python train.py --n_layer=14 --head_dim=128 --norm="layernorm" --norm_place="pre" --qk_norm=false --attn_scale=0.0884 --init_std_up=0.0268 --warmup_steps=200
Each number is 128 + 32 x the weight over its row's rms, rounded and kept within 0 to 255. Layers, rows and columns count from 0. Numbers have three digits each. The size before them is the row's rms in percent of the matrix's.

# up: layer 4 MLP up, 2048x512, rms 0.0894, rows 1999-2025, columns 256-511
# down: layer 4 MLP down (transposed), 2048x512, rms 0.0429, rows 1999-2025, columns 256-511
up1999 097:151086070103170106105134180173096125103143140129100120124159129093121076140119154155071102086058105134084118157111154126110087125159137159145137123166104109167115163058101124097134064126144164072141139087134125132144085135142113064144126127095134110124120161159124183101165092153129158119139117138109131094136165123139183126128160106078109124176163123093160170131200213084061151160102159111148116194137102159150153155111121139104167166109137128084102079189182110133048124168163066150124132140169144134098135209113154161119136058105146148082126138194163154128098182114120158140155146210116112191115156103151103150154061096080125151149130105080126115141117155120161137108137133124104186099146083156111096144099125167165073060108185114096159082149102179215103108137115088
down1999 098:155104129155120085139132111130129115136171143066135089146111124180138127164100146103116159122121199140103065145130130118135137162149122104162123095112142129134148179112145137098171133109159118129149099142125116150103102097148097138138070157163096078117165138165132125143159168150137124156135116136098101080112160141118158134130173161086108190167099139103144148168171162093141168134047128106114112176097188078148135156134162098107135150136074159176149114183179129141079068093187056114143161115171131207118111117080148093085153155111149135139185130119149152172140183149220138165100121163085152112145202172119072112106160141105116098120105132130150088132103114119148107123149126147086140138195118091134081135141088144185090113122154122062125153126101132140119123065123118
up2000 103:168116198142108210174139107117081122131135095141153159123108133121094144149134094139166150112050104115089132117160126110141107173092181102158160072110088088106069121047175082118145121104066115184133182147133106105128063148091168122167138100100121140127124118159117112123108115125134162131103099140161185163157175162102109157161175141156134129108090142100121113127093075136173151190143122096119190072137125181124123131159094130114149125197147112155168192110095162168138171139106099131131111155060096068112139101117109097084138163172120076114118090195104154171121120161069133093098147128063146158196067112050084172150130140138103129125107130084086095145138127135144131121167110116088141077135130094163111139195130085093085127095119107153113146106140108116133125144190134
down2000 091:108109092062063142152192114153165120118154110117155136131105082134081175073151105109158150119146117133119180164114117106102127155185189160135134107155179102079104150132121112112123131070079095127160183141119134166130075103101137137135098120095070142136084122180143119124098126194136147152114069103095197144137184192068124127151126169145101162118100174117151130105111095098094112148100155100170156109145164116114125105121162119108120093120204067173131169131146107212124151149094138204149125132135180070090093120115134109049163087155101148156101119105085163149062143157101094172123112094157138146135085164070079124132145124104183094124114094103088134174098131139160111092110113138172170079152126161167100150111117078109163095130101099147079123095139112079139112150118118
up2001 099:162192142102094159081112114157080093131098144071096107144176152123129133073093136083121136091072144163097142144156103019124104088124141093087137140131165149156146162097115113172090151113115118100168127120180129074119082161106090077175153159119116075172123109160125114113142173164163176137119143161125111089135146068161126146130142121127143143161118132146108109144086142142111102103134121150124088093181142155130099172124098188132142119045158185164063121107112142107112096110162147159100165140073115115059205195074173153081131124121134080096218130081062161120134132138093104132169084110130097185125091151145110178100119177118059148202107081155221152087126118105129169083149095147147145172090147113105122075138121172124172181052157114118149125070146098098117116135173096
down2001 086:122090133183110177109070075130129117118080083091086143128197135115132147126130115093135126054146158184117150121112153152145113083082168128140118127144147102158107105125093121117102096150176161154164104067116100113122099078075166133129125121149068107101170099149110117149131146176148109103161094136154108175151137131097136106120058093130147136111220114167143168155117174120139133204148144065054167123193125091147119171111157125080089166142117055157062147082110104168116159145122143143162139150130137144150121162127154130110169122081151137152122121149093072115156132111129102180151141123078089117139095078094124131077186134123186103067084124141171137138103169115147112102123115130118112161144139123111111150199129147109167120161097122139148116092139107132143114139197133
up2002 106:144113116167084042138072065197151092177175082175174133156108074115133129095057082138073119096161144131103104089094150136127102094093072164173202146072122146102176125141115093114147142130129147153130125134149145165095177143079106146149156103085151163148073149161152168165127166120133147162136195161091113093168154114144157110134131111138083076090147136085117134100146148150137152104186173093105157122100171147146114139136140077054157139123121149152149069201102119119111119105084124155139093101140085181098083163107172118111080129119113146075140084172143119119128103171157124179140181041069131123182104138133184152150140090168128159115128141149105174173135145107145166066157145135078135079116079183130163148162100153106093154091215214126083100146081105143104102064118118
down2002 117:070133094181149074165131116118138162137158190106118100157137145170134098120077108108092076123139184098098104120155093123104118123133107083095151091155134098206153083089148074116155119077126112115143141177171090088120102166112100158104218117099094127136101128100112137136175178131071151157128122134094140113111113129121134156160145105147102137080087145072120105117097130075094143128129073145180155159096090166161122139102131223117097147145137173058120181112103159158137142127111128162078071124110061180108161187100111136138134133119122110173046088152111138144091142067066086141123156115155115066067112136095184083079156223182154135162118155129134165099106121162117175201143113099133087141132136144105082174149090195113042126171187107154147046123138162109134128134072152
up2003 097:094163099153138203146164067066113105137154186161111149142125149172061132113137125125055114141130106110058214133076188119112082210156147130198145136143098122194152164137112184116087156079054093154138155118061107122121161129150143101161183063150112091161087135135059094135126157169137077108161114128092158091114122155095166190167117123087111147097059174126147166122126097128171150150196156125170177060128105156139172053170189143148115142074145162068121086140078155166159091117135120163112171125124131133148082120104110148182087128141130143152116085148145144143143130107143135121141157152087143163091117106150119142157081082080168059137147142161195113109163114182113134099141147098097125118156122134153109114217143124106131129113126105117142068176102096175178112167135168
down2003 087:222154088112088135169094124152158157158121176153081132188146107199052124151104185137129131124123117146067187090114149171109144126186140114098191129169126153133157117171104174088100136104141102172141149133046122105123154191131112114164195114152107129136118096107053106116131104159154135126149159121140117108139168123154176111086097080110090113114097169223153115143059100122164118105189124108119188106139118127165132129114150120125144084101115146124124094125115043124149060103144138199112115126161192107135148135138154090121060106115112115092104137166105112122085118066135123098140173166131091156094105163147130098118165156075108115103084139196151129122132125141114194072125157077178107110131155118069098116124096136151049160096136088103142079188094150111122146192161126
up2004 098:131181145112136165106089159121052091169153132170122152103160186084131098200183101084106084187109149124149145155103175176163141143163103055146144175128174086124086126158128153147111114114096189115072089125099134137103099134101110134117108156168104169178092160079137153109119133138103144109155132094119123074113162083121115144133096138116098141165107090149088131171172080100122132184131166150155157152166147103083142108081157155086122071099168167065164084086116191122152082153128171146097130123154136152155137122156117158114172109115082130113131091149133146099113168099151129143132127072157097066137119123121108129116171101152098116121119140098184148174143148128100168140158076092184110165127092113153054167149128150097091160163137071121084121102156103172113170114078123
down2004 107:097150187118154131108108156110081119150155092151097084109156137160123144149183156088126090134139132058153095167170150145194098180169075110119140105143132114104067076175170171138102107188164162121087100081137132098133128119119126114112056181134131196139134137086137151157113133104091151077112149150086144097126140162164142138118102152133119151134154047097083135159163125164071120148170125167088208123184107096116141080198153098134121131066142150072123106142133168139117084107126117079144079129117162147096094145122079124098135108172144188101125050158135069122107210074118122126134162106138081097164119122101163108110138117152102151141107096153164150177208167155090113106117160086129128140137087111205077157164068097122111158128161046065154086129125079141099171146158144
up2005 102:116173131169130134088117092146116123075135134170027149108136164154114134151161152085179163143138147074137156073162119153134091132140205216100077175108140077149105125088120129112158146133126087072068107088100149116102087116120143095158116138167138093110185126112093010050110115166141101134155128100135119074161158150131132061119131118132183089138120160115111139136091120136095139162093112094133138120133085165147167174119091077116095140121107113106170131128077165147126101196182221127107102091160127178088120181178160136114166094154152116153082134101081100148057153149121133177163109138151155193147212100187142180118104161051146090145131103122100149144129187137158121165163080110134104227114140124066126055096203124136142128158178140109095146082139103137137156136136133
down2005 117:119106090151193131130148112114162101145098151110146165143116150095102073187158142146136171139099138127117094070121132130115160155156141129157111197177140038142138130146124119095150134156120214151153104124145162130155149092149112097174166145123108152139110178139144134153146065174117153153132126066098132087086127108147142128129125097125147138103105096129158102161107155194151106075123071116093094153200166119095146142151100062133074094132126152082098154129179109111072166127108127091165140179131134133132157149143118124155131107132113160101133103190151129096133135079064114117091091142101122157153149139175138089170097077163096120108175086129100102118101182172172129094190162157098119135097166246094147148098082134126153186112142096056167155079061067129119163144120064
up2006 097:163053134102058104156127109112178153074138117181145121107156134113168072097110081091168046148107108126137113121135157128111128190110111182150127153121141129142050127148149102168186117073093134094118117129181156148156090143090135079073078214111185151104164159115121170123154107127154114217152139123164174167168123151195163122129113086069130145056162127111144071065123116114124144106127197156134090114153102131158129163113084160122156119167185148156158106129108170180161165129139070152088109141137148107105128179118110116162217127117081132101145125131095105103119116112156131129133145118178126141138122113103146145162082110081147111095114144150145053140111111175135085142141175130147168118168157163139111062127113108099108097126122084118115101200174132129133184146126114
down2006 100:065152128092069153139179162105148081112178095138126165112071121132081149080132091128123115175113119139140158171168144142176162049147161143141149107100137112123092126126127127054119119127176109056115187155153100138173149134149114095127126140158170165134123179122138151134136116095163172111142119123092070165124145105061078134101104149144153097151202131122146120178137105109085101113212116194090128076118126110169118127078100081126118158116070124126111135148117124143176132212175195114148148110080136093061129182170179105115135102157107150080133131181097118136130150123191177134120128155076057121092136116155004120138093159109140124117134115171096107188137140075127123163156124068111052091129147086096152137123149089163147090152135136145102122122143101189148078143105141
up2007 098:119091103132074102138096126100093135163123092207157130145121125128138167097144149140113126152123092084147161085182183138131142098090148155127138047099168115142144115113161076108151166123085132176120119101144177101084186168145088114099083151137106115164131159127127125113136141150126102161084111159137100070128128115099086135098179115089203111095086091099214115168113162068178117105165174114126201101104160112104145097142203105122139096113138157145136099115151173160134115060157114123112149096139105133115147136169165126156146113175098134192124148072166123189165163112126116095102157191190102089095110101102151119109085127111152137152117159101095195163111132065139166140174153156156150141135097167139179087148109119148090098112121099125061166108131117183113102109147139
down2007 092:039111120156111109188116117075130112106105147160143086178155170106065131107175132079098143123114117145118173126201125149060137167103156119111099085089137072102016195107123075089082143140157178146100135144090052107157131145098123166117116133086165151146115130157143136148102145110091130109128178082177114100092106155158096121099118164141104094124098085113169162166152114211111136098137144093137131143102158118123092142144176171181167117083167115086194140179110141097136157151117160108101122154142066146142127069129141136110192101149150122191068066185138161110117090077118143165199188103128161130154188150107139126139139142163157125133129155103118111141149099108145189148131147046131120106136109162130126132127147157103184176147138071122114127136136162130130094147136155
up2008 100:114095118065076186091153122070112121100115070172206125162193110154113091150103112193158076128107124081119153114085158147111094148107121100107137097143154097157139099130143122158164152159135152087116177166139098204157152169176210158122130124167072124123126138131152097157113096122158122100127103099113125134157145151143138142089145151149115119103164154125147181125156114153124114109169109173174065150131072109132137144171165098066105148105138080066131174085182102073103139182070098155122203140089160108104155075139165148124148153110099088143139123110129096091109104111156129125124127160087087136172093075106133081072137091152141086191115178112156103064189063144150104146156143073081159152128135069189111108169117123086148122098146112058074112145162143140126137121099143
down2008 106:128117133109134213095150128111119129113162167145160124111162100101114082147152147161213064109119197118189095136063125130063131188112125110105144120185150078124172066146129165119116120103149142094123049147161173103167138092110153116054158124153085096082117150159116114072132148168172072126115092099139156103154170202094102101114078082147142131132190098123152155113163126184182079118152098114154147183106082177127156120104166080147145119185138080053166222103131137123110105145147105128105151146115138161124146047096132115167099092183170100134106124111111141170135169069139096174162168110198069211149087116068162111134127135120106135132101125161117114104122084115119105117115155104110153140133103095181150106162121154114142121154183136090102176087142157156106140114132086
up2009 094:159069062102143125114135093201087118109141188158056200175139095107120111113108157151175140118142075160139095067089122092171070092135103110101127168153127112122070134161131127133181083099116141108150127104149158147120068156106100122146169149138110153129101124086074123120116051131089083147115108109134122124092129131131154132100132142171102116136082074083140131093083108119139190119097144144168149111108165117125107116060151081094133158124180115127053137161129134073094138199107132140178134086169090149072113135050181193150070152176134126077058124130171164155095157172051115137099102115147093106111108145089133124129125113096097121155116159076113174138131094090130147118113102168149092111169148170131055121136117106135133123159103112122179151153138173115157080145115154
down2009 103:068100117137133157156076106113061122163112105071120160164093130165137174148109124183095111144163117185131075081123154078163121041131104090099151147149121154134088147054110090129141102094128109113150119115140123147135116149110063177100140155113144124168104130118093123085154057122173102144135131174163135078144104100170157125154128110185075133141074115099091134143099120171145194144123099160074107120094154156076099119104111140104123027109082131111105098142125151104105161152106119106106140108153142108106107097087051198150083200162135121108128124156184138101079160162203131103157121134159103113120130131075147105145184099111080137129124155138139201149094164069101129104122106168115140128129153129193156110173145084122160139128168077120183115143198121084136109123114110
up2010 100:091146141102093139116111092097140147105070105211118106181078070123152130129235121171129126171085186154158152131163174106109109157105115171129185127140132095119110136086128091103104134086133120081041116149138112115140176066138149112173184162084123121134063163084123105082099118163108127128124159148060143117096094160126139109095169104130109125118088151133178147110133131126181107144139138122143128122105086148096106116094128151115042123132175159113108126077129144219104090106142141187148107126098086148097164151108185115089114132120124127079105110137151175169103142156085131111098152199139150155126145120131106060100074130113128140157083149121079108112140149108073178137127060153124093157120117148139121152057147121133153125040151149082152056113141087143157084099201093
down2010 102:118176205127147138122116095135105159138176118169081129169067098084081182102110118128065152163153122175149209132155163143083112121118095098039156110095149064111090103162156183138127118086085106151056114120077102128150138152133138154183160125145064115155130156105128188115124119136113095171105150151149132120133078127164126154115154136138155113121119119092103140105138065130114132142125149078146060123195128107128065134096108139185116108176104103104156140087118156076148041161134143152132135116113156101181147076153116134076123144147130117104129156192107189146090081093163116139179135141107110201175132092094092110138110131123163135163087152091063086143125115172169053108147112115117121135133076201120152108147181102164124104101153119168136087091106119105130091132180053
up2011 103:109173143096127085119150099101060156130113109121095172113128100158111129107106111123160131132157181099138103136029131140173084119119141102134130094136097116133086104159153135095109074150057114080093143136114144104102120156164071072172139127151141148105182104096117153019103133063179103175088117177146084098117105127135125131123099161094098085091180138120150163168106075100133130155170123098090148135091123111123140118130091107153144127102161132090131168105178152150134125168084104146096101090127148113128098057160137082167185179127109139177165080202141132136169208131125108073157102126179092095119130178201111101113111148183125133118194187067147115134156138162128190181142111131142151100087119157060124105162144070105076108104075181122197111063119121139149110212097088
down2011 098:120143123109124107107100105148095124176097051171193075135177120129123072167165109168117128207096157173206136172117108124124135087085195110134195145103145131093122111118149139139145104131143176079105173177136153178087119114151091182095160135138087158138146148159112138168116096132078100095149154126097075103114116182133027123093139125126090125142141077082187203140127098130071151147110132171118115154136131151099127070142102112141129140119133054138135086108108123135150164055098122102116178093092098117110113044108047123099115151109106137084144069184128085100168108182186100173167214120144146139117179142119125127133163142143158136131204122129136158104126095104118108097080098166118108069146157121195142139124161108120081066152158117120074116060139097186096116139105094
up2012 106:143165097112176113156146107147136134082200156150037109158153130133081100091138063113105121136150123143172148126152127177109126127126151105145095150116168178110139127144134145107137128150139074060124141083155156078109116120162092139103132120215170062144136163163152107127154161126125101119176126116172096116050093140156127144201102144081103120150147105093061124070110073180116103165142132166143172122095125146113121135108094103100148165137124153100145154163113147136116143165135083141088193100131074093123124104132126118153137132089122130129068138130094106098121148122106173103134116127156094137144138184097139116113110164106098153206147112171168114150151162106122162060113127068163111178136076118134071153139154157160133197113092120134103137097138200124097122107108176
down2012 086:157144134127116158097132104112066107116164146091133163160128141108152050129145161097149142074124160085137109147119163187119113126162114126174127143123103146139180124107159103066106136147088116138094170151109121136159117083149110115116168113084122174146078137074113078136126059170136188119140124145150078121143167100111095117107141140113169147068160082111154091162184089174125153131112157113167135082169129143133111126190080182174154145100157158155134084168090061116120131037124097087111100062114084189146161121089102077172111133131156039108121162137084130131156099109091077127114145138066065141128139147112159117087153138160114126128159089137115171138081060090106103188100153098104149058167165107156119093149086163148062149068130132170141169068126123086081076142108122
up2013 099:136151148120170089130133122127151116148095134110101217138124064067124144143199141185119171122118148157084047123112112110101186162091152086110159109122139130160089091142127091153126117194171120123142146141136160105093121125184124100143127171137129150105178092096049190110095172161158129112211097107101133079075164109131143079090142110065105117125134175099133173103126140126149107107173110091116163079126046140086148130136113164060143100126186101137157153110104191137129118135114138114170114083125080113092154051185108113116222091142163133142155083173106102101134207112048142149185114201160136070149114087133141110094140114099151150141098111078111106131193145118095128096183105063119119140139114115089117155130110151144126126129124062102117148131133069108139126164119132
down2013 076:185084130100143149133150143168167178077158120115158172116145065121130132163154126140173083132171116125146117114115149153109185195142189139097166103165145116148100156126149159123077136142135139121133083171075098194099112168191186095130126106164117141165082232133121135131171125163162153148130134127033117071106092103120049116124115099154146149097152133138109152139135163136172119136142188121154115131117130149111162054169110138153109104166125107100100157077156099135083143127123123070157086126156168092124163118136119122125086115161133146124178120154100229100119147081222127145127115111085062117123151160239151114154173085113206127094135187044102084181115123122124109132069111145120119092136133127076198161163074100170142100120111177127122109105151156101131140189169092
up2014 102:112091108133119073142143188115093110152087090111111196140085064129087086099132146079193127105130056112219134105117182100145086109152134100159169097061091072098075089117093098139088157077175132108098111135163192161113151133111173081150132163105130108092220144120132092094127085122153162107155132090116142173159142089124071060143197146119092109119139140127110125138148193122149125186125078134124118112158165141130122117067101112157144167092050133116097140133120118159132147079137105121108124164122092111188140177084132138086125154132128097049146077116107101086169110084102060180100116171079132151152120115156156169128116135178172103131161151159146157205115071150082134173140090181070106155091119142157157126116077109158190141082154183091130121135130077063114087123153143
down2014 116:100137150149121133145111155082070155080150136127129078197164105202152147115110122133104152126132116119100237136199161128130156063088136133109095166129120163117109178144094157109139147105149130091169112201118133102101114130150111113056224106145180136131162089048078154126100131110168137149084166144165152136111119069078134130150168132149098115142085124149148139112140066136135115141139159135133176128117105145136167150133143119124151144111103139087179144115135088106121117104093115163131107083128153086156128145106179123152106153151073096138052175147090142088130097105065131155150069156113064155128155184143130087175143147112115162123143134092161100154071124068137133137151183134134155158089092110164109104127119158107085139123101073191140149111084129123171106117138170
up2015 094:110151169169034117104139135132167068160161118114149098135081143107121190123152092115130083116094123109146161116117122168165185154149133075126139115091127112149118123162135121185115151125112068110161032175138186161107110152181131123064108141126112151216132125144120118170110240104191067158057126139136117083091132114119133126126159200115120061131181125152125086123072176132136153121093153133176129138166149124089119152144116111173140090163157120120072140136139118094107136164171112132168121093047121167122171167143105112109119107091170114127127216144123144103136173169109170213131169145135176120097145159183100189178114060128136099118156132132097068121090130128143124180142135107088153196178145107124126182146070159138102153117175061154110101101128083098041122118127152
down2015 088:124121146178090154164070148156200120124155139118108077134127174101093131129133103152177168146167088130067195118109205114130129109153102125101191086135197158142116121113149076119128135155145165066146102158137108176082100073168140135068131127180163129161161108105106151147096163102155144141125153162121080127137116180169149096107136114139148125131135131091175125119077148117129153112157181163185144123118206098094136164127118108159155120082150112108112063152081163123098175147156122205118124132095123132147117123142112122137127100100106132078120097144064141142103126112116121114145123152130091148128158119179126098191122122097091184142107116162105135169141136170106086072069144093150108189092180148120071112155163117127142180097143062118129137122193099148135120128105085
up2016 090:119170218123160137165134132109193133115155125122128140135045163054130095141136079124142104141161116196118140104165165136119118112171110144128128071160099126153167139121127110154151122098133182133106104104135078174173093098145105057115114120113136085151115109142142103161090169195177183101121124138142133179132161105097120148085108133102104173124105207151100095181077018096120117134142141150136098106135151124104169150115087210089176110164135099134155097117118164150100111104120162143162122163121105069130132141163103111139158153087127149102125143156173124128125103176120099155157140120195117131136124107139173170149093155081146139111155145079069112138138135088052128128176149148147141089092146154108081099094122133120154164134133067144151077158110123081091179105133109
down2016 103:128149160130087104163130139126134129137113094092168114146109097152173166083181143114103141172198119158130111117166113104045088162108148132115160145129108126115189187146055075169102086155073093163091150089115114184124171151168113063124094129092146108067115099113142106117077158118086089125122073100145070147141138119155100121123117108103077095170074135122165111132093108145122130122166105172098112111092113108155110113162148122153152177078174118101119106126105156186131157077137087162167157157192092124172058121203172115145133110141119217126132110148103127150153128171106112132119165111138152133151127205156157133142111152107132114152191142182120144155204130099074086147117122148102163074144120146142133117192107121141189132171132139190116090143062079163087121114192058
up2017 098:116116147100072136098119069087103118130126091217158130093127139095076066078148107163151122116155070110144102120122171109085128127134163099179073150077172078137134148175104133146166140126098134103084114088124152097125155162104153148170145192114104113148094148073132171057141105096077095118163113146137145115115123084153124137085141138127084125143070117132125169110145156149122143101105147156149095159118042108120169094165084131131143184086153169121122122192138097145117097134105098155126189075108108052051081087114163162154095156105151130145095071130065075104124141186129176156109123116161137149094185113110158120170177082149140076146139144129128117105178067169124105127106170110138128194195186130125096131159145161096132122075148082117154153088156146007177141145078127
down2017 098:113176127144090162147127119175089086103086114125178172112138115142184074083121162117098175130107155138194113130105176117089103132119054139140076078164177164113115122187096106150110123118149145095113089133118139124101130161084140087150137173186143126120166153148122112109151156166145072146090086122142067157125140115129150110121160173141099108135170067135176147133139152154134203138095161061134112125169097119124112127162112119120070160121152126113138116144136069178134114118112088143142153152155144097083023150158118155030091189133138107156138070144121168154180144173158158086161150117141113128093115121162181118126075116140125133123105123108147092110125118140107182059180216159096151143124094178145080120101141114150121135108093170138176128093134159100177127146118126
up2018 099:149166171136100117118201118135118164115164133121149112150108171147135110145158130147147137118160099113172108119156099127161159180194085105146130121119166018112144071183140117195134135148090084115139135054155113116153109107122177080133112107177108125138191102129126155197119105190135138168097127075120161070131148104091124108079124123179116134146102167090148129119148098188170120111119073097159108109062127157146116167153115080131134127099155155111155156130157132109111187111101178135118139120168203105191131156158100121097108146166113124133097115114104078162070177117067127127141130170099138146106137137102091089139169081090150192073170156143080137118116183113148125114149089133128094139140118123119144152147114146158071120230119137093153118148108126142092098109140117
down2018 102:114168161100096140076159160102052082121165142082123135125097129057137103158190177086133146138181131097118149123171137112114121123153108076120142081152114080073135146133158143131176096121106105100141160072152114132185114125097129124201079137142153117092097070113143156170128091173181095146105166125138071103123225119088176104087115081121193082136118119077132166114149159155092091076104117101209147079120111100118125175161114127173145121127158173130174131110134125109125160143087138137122141135135139114144164142190093184151137163146083120175103137089161098172126169123125153163184204204097169069123067120101075113125142106142144179091068159119162116167116198231120138085135130143160128174090063130074140100128120137087104164180127102117147081109147039171116084129122170
up2019 099:089151122125116144121077101123131171137155109150152087101140116087139094128096132110125058158122120110108159130099146169208143129174156082084151101096109138089136176091100111133116140145125089107148095133119154124091096186152168164153126136134075150118108142167136159133149158128111168075152126114139144121130148152169085072128096146109101180192143098151104139139116122156057058120075194094116118162138066177096158092077092089188112161182105140116135130151148164096062089160122134126087198140093158068165090116143102150115110130105092100134124121122138132086109114191143113144152143061083136161135087201066147018103168152133180109128126212143088136126138158120172117114148122150090147146162113113101114125137119130123156156152180145127118097131126117040174108172109121
down2019 086:110130114111120133161090108132097160110144141103164126094126101017186126080074096083103101081100139129100118149136138151138107145163164158094150131137107181151152100106139132137103163134120126058147065107067138096095060076088211152166145170160110120117113085155127151138154098119139130087166123130186067080106110133153081118142097207137149171132118166126181109132157131109113118107131179136114099145202104152153127169193101139144182124155143127124147128106113110143091094136141124145164080184127128107143113145139123142171108129125113184135122157147128071104073115112162164096122175124115105116138106090099150083139148134138167108152196144103141110115157182102099093109164185163123150124117120150079108122165081195100191176098136093104107124203120086130166092110196141
up2020 100:074125160108100125134111147142103143059131088117180110140108131096128118157175135065125147123133171156127091096170153167128134200162058135108096148148148170095155116151139079113153149172190103088087096077093143139111039110178122171162123063147124127061151147144095086143125124141182139109134107112107186133140119149146083153111128199137063169099123136109088124172160136132081057067179121103127161166212129094114144097164196072115164153181141168124117112073101133125203052111135162176162094189125144153112066091137148130122212130121154101132128156116144099093101158140105112079125124123194108106126135165123126121132128113173147139095136156134140158117130099095095120180126212113190166169116130079117125099163069149171151157146099068082123064149184146094121126184147112
down2020 087:141144114114167101114089135087174101127142124145176137097176158089133084131125140132126132140152070133106097071090129045087130132196110129149148149139118133193169161108167140114166120170106115146147158136098137094146139164076209100115085235127145088135128077154115113121135135110126189115139171150134136153141164188161079147059140178162139124068118101105116096151167165111117154178104128106119111148151114131100149069053135106101175081181117156122118138132157160155123122070160110115088130113134104163151147073164137126123107150176075124118123110088071131124144089105092092079093132139118181099075100079103194145230070119208161152092117141130138097085163187138132156080082017134125141093147183129155179138074135122166189138102100124143150125185092074094137154120144162
up2021 094:233137135156183176098116130088108127139120117183108104159098183108104106121088129154144134136130133131151180109124129122160127186162180124126106136113097114146131148143114091136149090115120147145091130067095161168117148185125099110180125155066111121137119159149108106148157141124088091131141100151128176100165151109137138162166098091131122207095092109104162165079074067175126203201093078173191142162140137117140151162112105118171117156102196165092124130118207112162107084152176127092161118114115060136135140152092148097123154131133105123101198095174173128109166089165158175104133149139127086135140147139120036093127117067106117138084119170106111064114106085143157132179133135074170087098136107134156131082101093140170106071085173129128096166174132150108118138157155181
down2021 092:138049098115129162138117122061088165130140146134107172143109186095135124131118085150152124134102132139142137104147140136189147112116144181116087111135060111100131180146089066118174111043133192128106113031184136114152144145060130139159183129156145134152133120115096134138140164149117153128126133115156144156147162078115104205167077092195106153101083089129165175078092097118137202177124081115135128138144109143173144073043100104166131131144093152142153142135208150141151102181122074133140150119116095201124110129087114113092187119143150129140110120139168098083121083162123170142147142132118142152147120146121077099074086119136075083116119167128107141120114134162150140115167161096198068098099128134134146155093055128151143097133114091183087131124173117150131131169112160
up2022 103:086143105133138090115102177129123142174113149120139141128106112104131077177168149164097152137088148125057181134136109149110067147161096101133089130129142080143105167111120178121078091136109137122098136107143117150115100115071139182126140156137078115157110164105098143141093165126107192104111094104142131129100131122150115065087130099197147076118170145147106073165156113131172162140133101109118146070162087078153124171109144094121081189097159176093197060140155118156131155131189131107145101136132147129171103125186122102115123226119101167099156141145069164128174129125139147146096127132124183160162130092091156133156123094138140078125182113100150107148119133152192156149073092094169113070115166144072131064136117127123150139099149129149105100129100175130062095172150098
down2022 093:100182108107170150176114110119136106146136083139148171143156140114202118144109146166086137188093114178088103097190134108181143142160096154155146135150075123167113139175114171130131145112114148116100123120094119056108128165169087085152107094073141137090097153186116135113139116111154160081139134100074117109124152159143127116155139158103140063116172121134138064178106118175163122093145147136148131170097109059117151091142121101133079099124169183096217106145166168223166135108121153099101118144178054152144099095181137101108159160072107133031132132146142057115116122178093170119092082113076102138169164097136102149122125101097078125110177171091137093164103143144126161117037126123147157121091126115105114141111197101099131087112118155149150144092142144115128126106128131
up2023 103:133148136164128128092126101108119086141079123136043184154169133149135180098124208116125122131128119128115111164115125153083098119137105089165115178103167152158059118137094151146119069143148143177155152154120149098104140157143066170076122152172164115042145123128131083054084146129142106118108098118166117130109113130125140084088147108136075121149096134119107150099112150128131108111095112176119163135126093143113166100165075057173088120080170165162130146092120166151113129109177134088077108136099156129107123171099097133058082071097114153158121160134115171162113083118165134060191107072133131118142157157148113128085087143103159128121080085129082132102136150113147118122101102113128200088141136127094138149157122110116139112128110106087097152065096135127141162151072147
down2023 090:111107133132118104135110100109134121176132132133100168120096143110071101149133108072128117063139042151114132134106120107157102102157192142153097114145090157131099128142135167127090140187154160131132119096143115109074195128137074133164139168122095089128163100119076152115086047148154153185111175095125093130135151086089182166108143091118118139145118073142074097166154184119144119121110122126118129175120106082096139094142137071150131104151149156149110128109083117165123132106133100132170164132103126089121126128064130102095125142137099103110195112125192113138099196142133130120212133166102110096195134116109096140138138108122101172143116051145151085157141140106109103186180181095129136118132140158091133061127147119104110120123192194130143130111110175168110143091164134
up2024 095:157102123188152124091191123178121116128111131162062084124108083166129098138096124151090123076066124161112146080115154116161081126134106122111151129093167168135160141141126141100181145048153119139104071158166094132155023118135127105137087170162100074106096157102113104104137139079102138146148127108165124172171187133093153188125178101150100099132122130113245070106124084138148126142113186136050165114148111174150127123128095135145105126138177085164050129152173163100135118069065161135201119195142155147077102117122136154167084109105125127152078085094056130094129155127108140076109111083103151177148129166092190115145113084097155083135149141122104163177155086126158127145138180152145098140122115140118092107067205174180106091158112105120068155141132134172133124096136069
down2024 109:200155111162126116172157061151117126175109116065104112151090154198125118127128069154135182098104132114133145110126116147168091123113136085115123055107149179125100162128143121105162098110124053145161071113118137081172120096126128159187089163156108134130140125145093134111117133124095080118117064126131111179153144104132163134092122145088036095153158122107164067125122022113084098090155168109099165140132100140116172104137065166156192107131148119174130158136178117084110144104101156136054164147152095128046153115131148150122115087083131154132147121128088130143120176092124140110132111133132172125105079092136142101131146130154174079192149114133162167154171120151141105145144160105129130130130185152157098130063142185149181144130096097164084149145170151144109135085102086
up2025 103:068163105150154147122169158151137109155122205168130154078088095155129098144138107139154114162096085112150092144074144090093103123106169162120118147052110106136104074164149144072142138087114196097105183131114122185095130127195221120139097157142155099099118071096147155048133160137162131097120142086073136145105121080076154167149120093144141116132091098115132114104087145108118119142105091159109108116156153090085151124087137147176169119149152080039179180110082127160136161090119180107197135129140120084124128062146111140131156110155158110059144185169138171204084130123156113151126139177100172113176097132137171072194116060152159177129095115132133104156136112090108092129142169185066154114079160106076121157142077150074153129090075150150046125159101103142136153109119126
down2025 088:114145095161137153099128153097148159113053152096102111185064134140198148158170169122164111137120069058157112182106043101112058083134158154162164128073119102175136090115148072124177160138127134160119159075090091109139187143134213145157141112133109105085111101171167205084117108104113143088123095140141137152142185128189186141153102119179126094103083094109110140090167135116131155133108128155147125141166106079113180140152112119157138092125103088121110166091066167142163113152156141136108154135163134117129163082099123151124133077109137077136124132145095169112104144120144132175087089122132115138179096077059150074184137129154194118123101133089121162136127124110140098125161158170074156120098124080080134127168084085102160101116115142161099142102087114108126100071149114